{"n_layer": 11, "d_model": 96, "n_head": 3, "n_kv_head": 3, "head_dim": 32, "d_mlp": 192, "vocab_size": 512, "activation": "swiglu", "norm": "rmsnorm", "norm_place": "pre", "norm_eps": 1e-05, "positions": "rope", "rope_base": 10000.0, "rope_fraction": 1.0, "qk_norm": false, "attn_scale": 0.177, "bias": "none", "tie_embeddings": false, "parallel_block": false, "init": "uniform", "init_std_qkv": 0.0671, "init_std_o": 0.0, "init_std_up": 0.0671, "init_std_down": 0.0, "optimizer": "soap_variant", "lr": 0.00655, "beta1": 0.95, "beta2": 0.95, "weight_decay": 0.057, "lr_head": 0.0107, "grad_clip": 1.0, "warmup_steps": 200, "schedule": "wsd", "decay_fraction": 0.578, "decay_shape": "linear", "final_lr_fraction": 0.02, "batch_tokens": 32768, "seq_len": 128, "doc_mask": true, "z_loss": 0.0001, "train_tokens": 117000000, "steps": 3571, "dataset": "wikipedia_en"}
Each number is 500 + 25 x the weight over its row's rms, rounded and kept within 0 to 999. Layers, rows and columns count from 0. Numbers have three digits each. The size before them is the row's rms in percent of the matrix's.

# layer 2 attention output (transposed), 96x96, rms 0.193, rows 33-63, columns 0-95
102:487540498491482507541507469463475509494488524516501445517508474485494456444491489541525494540469490537524489448495506501514443515462468511491490530492536482483445521494496485471456507543537486488527480490488527483516477482512505487541507537496516536477482487498524530496511508508460506489
099:519453533442490457469465451448498494494501479493516495547524503508488479508474510520514513506515461518489499533542522449488467512483471489523543466547506500482493492493526524489509469493500480468490518518459485530518465475475473535570484485516482497511513506528507499498479482478499514507
097:529504460463487510483438495467512482509474496509528488506478484496514495486515486521476507475512459506553552513479474492477503490484515500521485510494516554511484481497481521545530547469523465502528507576520466506509477497492465558490543480509485477498506503496543504529470507525517515486
110:507503477496444560498526534476528506512514530487520473502494509513473537485522514517517495531502473495479516509509546504534506473540513459501486490510486517499461445573462491488524467515508475515511536467508490487489513497474510494515482484507531492477500471454537434508466466491503495490
107:537465484518491507508449531556504485517479496519522482494472495536535452536513486508506519493514478480505467468544491515524472489501483477508540499508527429512502471513523510496524551515509497483516493500528513502530520517506518503482442492506539516499493507558481522475464441521499504515
103:481469464492525540519502492497525483524448480475562487490495493518538543481534506547480513544508489523495511499507519445518492478491515500547457498492494514485518494517530506498521544524493470520546507480503486532532497487457504495512482478472504546490522469498514544484462491529456511485
115:481464514463504490519437482492520501493496521492530471487497520477507586510460475482505506494492508539476486440485513501504519515509458483553473524501489488527496509507492519537496511490502463491513486545490520521493545502487487503485459545482496490518525511514522501487521431532530475485
112:501489505476535461480506520453471501502512501527481505479539509558469546478517505487458519504498522509469546490526461458477503505520461512488535510495495507469495501525535490480488519460474525493510521522512494514539487567482539476486526493537513535468467514529492504477486473487505504552
103:522498509499506493467525496491519436513515492533497506486546500518490467498459503480477485495522512515491523475494496433511531520511546498510481502517485501515503472538478495510508463499507497545517550501487511494569465507487480468515484482451493507485522467561476536491488508546509543530
107:459510489527533524477511477493492495541494539491503504537523525519469528486511491509478451545542526476515526525451468430499522489498544485486486503488476482475486527462521520506504495520516489518481456515492471529507495472506495472487489498518541505531491501526470519469521476558521545506
116:516527527502484516531514530507497511455486500542515536541495489502465513519473507505476520476532470492465479500456524463457547524492527512433540550481503465503483513520501523485502516530516514522535480463482503505473485483515468512548499510448533525483496548500488492503517498493473509517
105:509490501498555509485496505494497532489514490487522491536506517500491482529492456507517428509516496519503481500516466488492510513444493515467483473505455443503525493492532494505497483479489498490526489472521492506468506523473499537496559438484480511510570489497503458503479507515430518524
124:509480468498472493534502482535493537459509500507503469553482516480531487496511504498463518528524495466521463569500492474549516479487497518497492500498521499486496486557508468488535511510452496454543477527519483487478506470485460476507494536492521507480488466514475516504568522491517475473
113:464438474502555483563507469439511497513491454472501507471470484481532523529523501499489527508479484466488513495480516494534525510486553501470525482505493510526535499489543536505526496468524493502472520507487544467501538484466475492481506513502509500486510508515482548484474532486493470479
108:477484473497503521471528475489494490507497466530479545494495505500437525502486497532464528482481467515547485480532517525528498496545476505472499492522506487489520542450437515477550468522463536444497461497509474506482504496509526499499521494497536497538455502499503513492523518509486518462
105:483506496501477511487535437456489510482526500493499512474471471499510521474496487477463510518474497481488439458492545521504443534519538488547500547507539511545526514484517523517456476518532508524533535475514483497469495488491524540516504509520487488477513472478460532483510505520495496515
104:502446495500492517500477538483553521532523508525510505501539480495540548524493503525492479494512534510471461467460539530506489467482487538466497494459513483493494518519479486483455496488507518509463515493498510528530447512570509517498492525526507523493509473522515495446532521508468509470
114:511558485507528469554491484509535489539445498545493492531496525536464480472560476490510454490477508506514523483511540485477522479500494536488488482537501464502533452527532501470496469491520506510491490487502491528539473497469508542511514495495494477550488508516513513494528514464480475502
109:496465507494515494501483515477509541479528500520470475523478457504465464518469506507505438519466469567542495471491474476456476501503548520508552545550541520512511509521535509522501478509477492443502466507496510516493498527495484479507510534523519480479520490507476521481476483489485501512
107:483492477521500462508471513519465501506466444521514469454533516483494528482490543462530525498445506481490503563485482506499450515493520527502534518488511497482517524525472496503489476490508476533440494506501541494500476475481500538565529495499560520507507501506523496502484525508504498529
104:519541463501465465491460506474505501486496515497478521471470509532520505450480482543517542526558540483526527481440498491504493501482526486469507501538506450522444506510496485513500504482500506489468451514520508508506524466502525527510542490547468484509532503524489466493503511473523516486
109:534499497461506503504461499505495501470526485494503525488500532527497484507507504481482469515463562531566480476510479520528468512517500476505471493502534519468509517516525483511491535497509471520496516465510539515501468545482544500505515501511574492514514498458427500529516490457473514514
106:439496479537505487457436474504493510497514554466546519491498479517498517464516490497513494464536500496471471487517466512485487511487450491507539505494505543513475483486552493463463473479504498537487492507512478523504510496463526490515540453503515501486476526502491540482504480484520493554
105:511513502482521495458515531532478478482484536543456510491462484447510526467496464458522520522530524486500502525515487451484536491479494496533471479488527538498525516481510463501453487483529515470484532493496467487509511463544512521514472487532496474510498539517559469493525489510481528488
095:496492480460543513446545479463525530529509535490512495520516481549458521497491461476543505531519505517475483480478522485531512530508502506485558521506470479493500521515530466510538501478546476486491480504498537505498488477504526501499486548522515474461500532504500468495523548513466484469
105:445516513463455506457506486495535509506511521512502474517527477472500477517544513482473485498497513502521476523541484502513479498465486483527498477481500569492489503551494492487503475457494462535477488537504513463497513464476479490480495527481456488526465524487518510513532548507528532555
106:461526464473519485504518525507465474475491488504521548505457486477480509441485516480492445488526528512523527492479485471472495458467540519533475525505505537523484490535500511470485511529480480447526492495506518483486529480490508449509488481451485489445509511503502528504507456505522528497
105:446505525517492526556482507487513464488558487515466506494509491520500533496515483491476539531528469448529506481476490499519483491520492537481535496511533496502494450507459523450517498507539498514544525511460483450509498480484491491532500524507463507544552516488480500486481498460500502506
107:490474531527543501497523512531528488491434476514493546486487523499516527462495515495518532502486521540509458489502505443487487486561532524505495492536513525500515485535567480539500479498450522507503472494517524516488498462520485497561471503518495500515480491487491479491473526535511495481
119:531481496517501521491521480489467479509505476493511478542492496493480510507512485485500486510486476467474513517471492523532494514429485522473495521530466514494523515549514524549425493500480525454499498476468485514494502496490487497477504477482480444509529491496466500510500466460498412524
098:517513504520525528490476511535497442475475509516497509518475542535518479452491505543467493503513470519564474484512488510509498485526458488494525437502493530490502508485503514463479547530521555483469498440522519511511483512461514512507466508536526477523504515488488522488505459478506482515
# layer 2 attention value, 96x96, rms 0.212, rows 34-63, columns 0-95
103:487494482573478531511500474520500523456482507492476545520472487538517516518501480518513568508502493482529516483530539509511472504576497461507516512492489523485469477469509489537507491519527501486513483524521534459505462502526488479475526516514524480452474499466475483504499517516495476460
108:499475485547505513557545476529482525512485524497490549531492492503533507497520477528567489521537458488475465514464499480521524496468523444490518533533487525537488468500521488500473545484508474502484500491511473502462474506455533482517518495490506507501504512494450492535512521486519510473
119:483485500464532504462488479490462500532471529441474488494531541519509539531514488506481515457449504505491485482490505449529509490515495481519487467477470519509505533492493503465471521451501502475538481539488454527456500501533491466482527507502488542536501472511504484529528485491529494464
111:480489468479508499495500485500479499467505542454478462494483477499489515487524525459513477504494522506535506518492578481518524480474476522490482474508463448522527486468499522524482482473466510496516529525481539522479488482527547497491476511501508425509516493482504510489496566516452490516
100:517488497504501470465483458532496524505506515514479500499470493543493477525536486486557456513497511496523508532446522499565529512523480485479482466487483474526493513504532496485440517519478481437482502478515508521467521464513476487463509530503500514508464494480494481532525488441486514483
119:476489524520458493497498525520472506483504487489473529494529542560508458450553482469505511516490540499487476476468547495472492476493535520499521486489503493505481488521504525485518498504484543503498535453527517469479482551498470515521516457516522525468499505436513512531486525478469507488
118:518459458537461534482498516511496507503467504543475494524469440472518499477521487487506448467534489566517518485486492514501494516523534506505480487554514534474501567487490522480478524516514518515491526532500537480502568487533489477487485497505468471495508502497507517498530500507516496485
103:506560472513490501501466460476523525515485510553489470482501468487479494464504495474535530487468511457480545481489522506502461470511523484509476519498502513496461496492499502427507526527504516441492499482484435507449523480491518471469536498499511463503481505491529498494486541500508484513
111:521432507517488503511486527482551495511535497511498469529499466525515503478522497475514502478488514473492502513465498517490471534511508471475428563535477483518466502513472501491510547506497508475499487453502514488494505462491499540438477525483515535527485522520495487484470504522446489495
112:500514474471495528456503516497484512477511500542520494501529488483504483483478487475492501517522548497481506491518520493488466550514469478526534488510528489529508513478486455524507533485500509484461476495450482540493517459544499503503483454526448529546487525493512512467433510514477465457
111:508543494482464470532521469493500491506469488511484495491493465505542491529467529479488523490467501473474486484533536489506439531466484523492508553518514507515468515548496467522489511502449495482498462495500525486528492458528484482470494527512488498456449490470485522505547449522508520501
125:486482491496538521461491518432520470503499510488500528498478483508507502525462480525541489499450513524528477520548515493503528514474508490458498497483519490559539500468489515495465473479527504509534526495482477450488513467475520508510507486547498526497457479518545484509434509484493505521
118:522535498521529491472476484518489509522467492523520475516468560524528477466515472496515456509495493536503498469497468564446504506542470509528520483536478480501482507465506505524464504537505465464495509470565487513497466464497534517493487534513516509499500505470469517507498474476497527523
106:509505524514488521481510510506513520468497508492508486500500529483522494488460509541515506509513550510516467571505481477529475493506502517524479499470495494473460551492531533525491434481516499514470487512518530513460503536447545571468505487464498489499461496515510475465472470501492486505
111:477562516548545460492495534510506497482544528516527505511497576495460531493488500441491514494527505488520501544510480503512499465516483497485544463478454502487511551513502484445499516499505488486447515506508507487501533511490472493503486525527506513444506525519508506525500513501506513510
110:479561558483499500468505495458498557504502478506514537528492453495489506518504514472468462510507478513496504492476530480487536487532504539538497487502468480449528525504521479529509557513518495523484468450505512478514533497482465524485481458523482493514524519502516499533482515503458474518
114:520469468465495500529447489528515494529469500534525509473490489511523484528510508488506492491527509484469453515474478482486489493509471496530452509520501507513502492460496474568465490504465472536485471517506498474449492518558462472510509545506497503502491499512517457475491504539499552543
117:474477496515507546504526504525485487515483485544528495525479490492521519506503517483525562506511535471517485533570508499535459493517531521466487466517459504497477523484500478551511481481527496494448573469512473484500494486509499504482488505520507498486540457466474486518508480544490503504
109:538497505502489517459470500439509498498527506526478504517500506521499484491506461484501528471513491490484535497479468532507569490526448492531557532522505485514485499473512506502557499549554506501517457505503517507483520520527542478505476479540495476479544474527500517503539480523514499502
111:499504460526546517525515496513486486523520475499495474502494507500482471491520511484451433481481506479493504531520495464520480461488499448545494534537522502512537483479454527518527463463509504505491478486505544465478493496507507509479495434445507542486528511531491511524522492476480509525
113:474492536507512488531496496519493471502535522517505518483520475436470490526522507494547478446504526527516499541516513504556544491515506528498451494499502495485467534516505503495495508517504555472497526507487496466505468498555521477545463516509445497465514488471497505503536504508534508534
119:519479490529512499503521530518535543525525490494457504504489487502471525534557488438513498510505470503518536497478501504462465500474509483501499519548493475472502522482480492502527537491508510495513500573544550531559538539553480505517494506532504508483475490519487485501501500517504525522
113:504490467504474502483469503430491539518522490511514477495519522508459484533480550525485534506517444538498516498491501524457501528464485457497485498493512499495520447536510461477540490501496546525484488516513500451533509498456493500435500501492492527514484484492498487517514544465502485494
103:508536533505534505477493513516487496507526510546503539556468554486515464488538511504465542451495479537535514501484488441481483502513446494496483488528519488490493503517450510487479496532486516504485515470514485480513507498556497484485495537468485533538490480473523505493490480502444487519
112:529491556503515523505460557491490509518493484493488523516505503502535495522526473502496517455519472488511498473494478495480504463472533496443516523476522549505501488459500471463505522510503547508517483559510466498519521513480507450491521518507562496454491492493488469489475463500538470508
103:505432456504507505523496510466524543534480529517518471469526503500503464511517501492521506516507478488476541475530448486537472467484503474436480466484529492497505503496487478505524515481505515473470562492510480509456528491480496509450496475529535542514523466497508518508489496477523521492
109:486490512494514527503493543483495471481492516478493483459525529498468535503494474487493446486514545497460473483564492479458556499542519478536542518495489486478508492448485490499465570494519525466478514505523477508481520502521512501488512509454524467471479504482511470515488483470499500483
119:532487462453463529481473475521499516522521493525527480502455518525432484501483509509508529507512537495550512498496454522530516482514501498483529477479490467522481509450510504458472487502542543510502506463467519467480496507543491523484492466521497540488480490520439502485497498489491478525
124:460531488489523486472507496497498430508461495541485542501555467520491537465502503494497533520491496502467482496529512513499466510515461500476508502517482477457520494506496488503551504489507482513523536496473509478538486500499518500498561511514501558472474524501542499451534508528524545506
102:454481465483477534523494489519505524464541531516496493481517475456459492512532537526537499518480556520509462499487483521497519514496487517496447492493476461470521518471528534537513496441506488510501511513486559518505480480520514490482507533492495538472525499503479448468497522482510482479
# layer 2 attention query, 96x96, rms 0.23, rows 64-67, columns 0-95
096:553521528468521502508521513500449534516499533467518507526511538500509494467533558532507508507523494537505494488554497525522521476498495487476468450526492539489479472528494483445445493481511455507523478497487478504492511536493479493492479482521492476506505449518475483513512514541494534479
086:474507503489488499485473496488506529482542466488501466525516494468522511475556512526543489520516509512500504502507480477506464519463493521488481458471449506522550502513473517467506476491531489465550474496539504503470531500524487545536517502528490490570482480476502506515500503553501523455
093:514498485515506470523542468492519508506483514524496491491507486526473492458465468468471515532468499519527504488470530514511501494530523463500495538471510531481461518457511495531576495501518509498477489511511483478514481460502564499492480532497461499495555509519499534488534546456494462511
107:455469454500501508493501493511479543486503519445516509506523461460471507484539462485502484536527499485506520564489485486533481475518527538528465468491505488492494441482512508493530510531489542490489468466548504514552529468509511501518530513473525484506485506456536491496507499484492510514
# layer 2 attention key, 96x96, rms 0.232, rows 64-66, columns 0-95
094:482475485501525499519516495459453474495491465526498490465487495490488500480502513469503508486535497437505540515508537482484500553479478489470466528482515447485503490530509500480541495534534505481473482473507508456495487511518470456441516527469475522520510512487494465479469559491527478500
090:497441517450517475539488501523505520499507515534464522483526530488466526500466459464551520513504508499459507471493544491527509526503485495509515520542518472509490518485482516510465507492490532479501533486441477535470516506503516490528501502531510465492529514520538486495497546516568495492
105:491460511498495484454521513546458506483473489514497523524487505489550471530528505517471527477525533453473472539491536569469500474500527536517467467470504536505513489516500482485484518504502483483496525507497546440544491512514491524477514468510525462483486496510529477472510476502494525489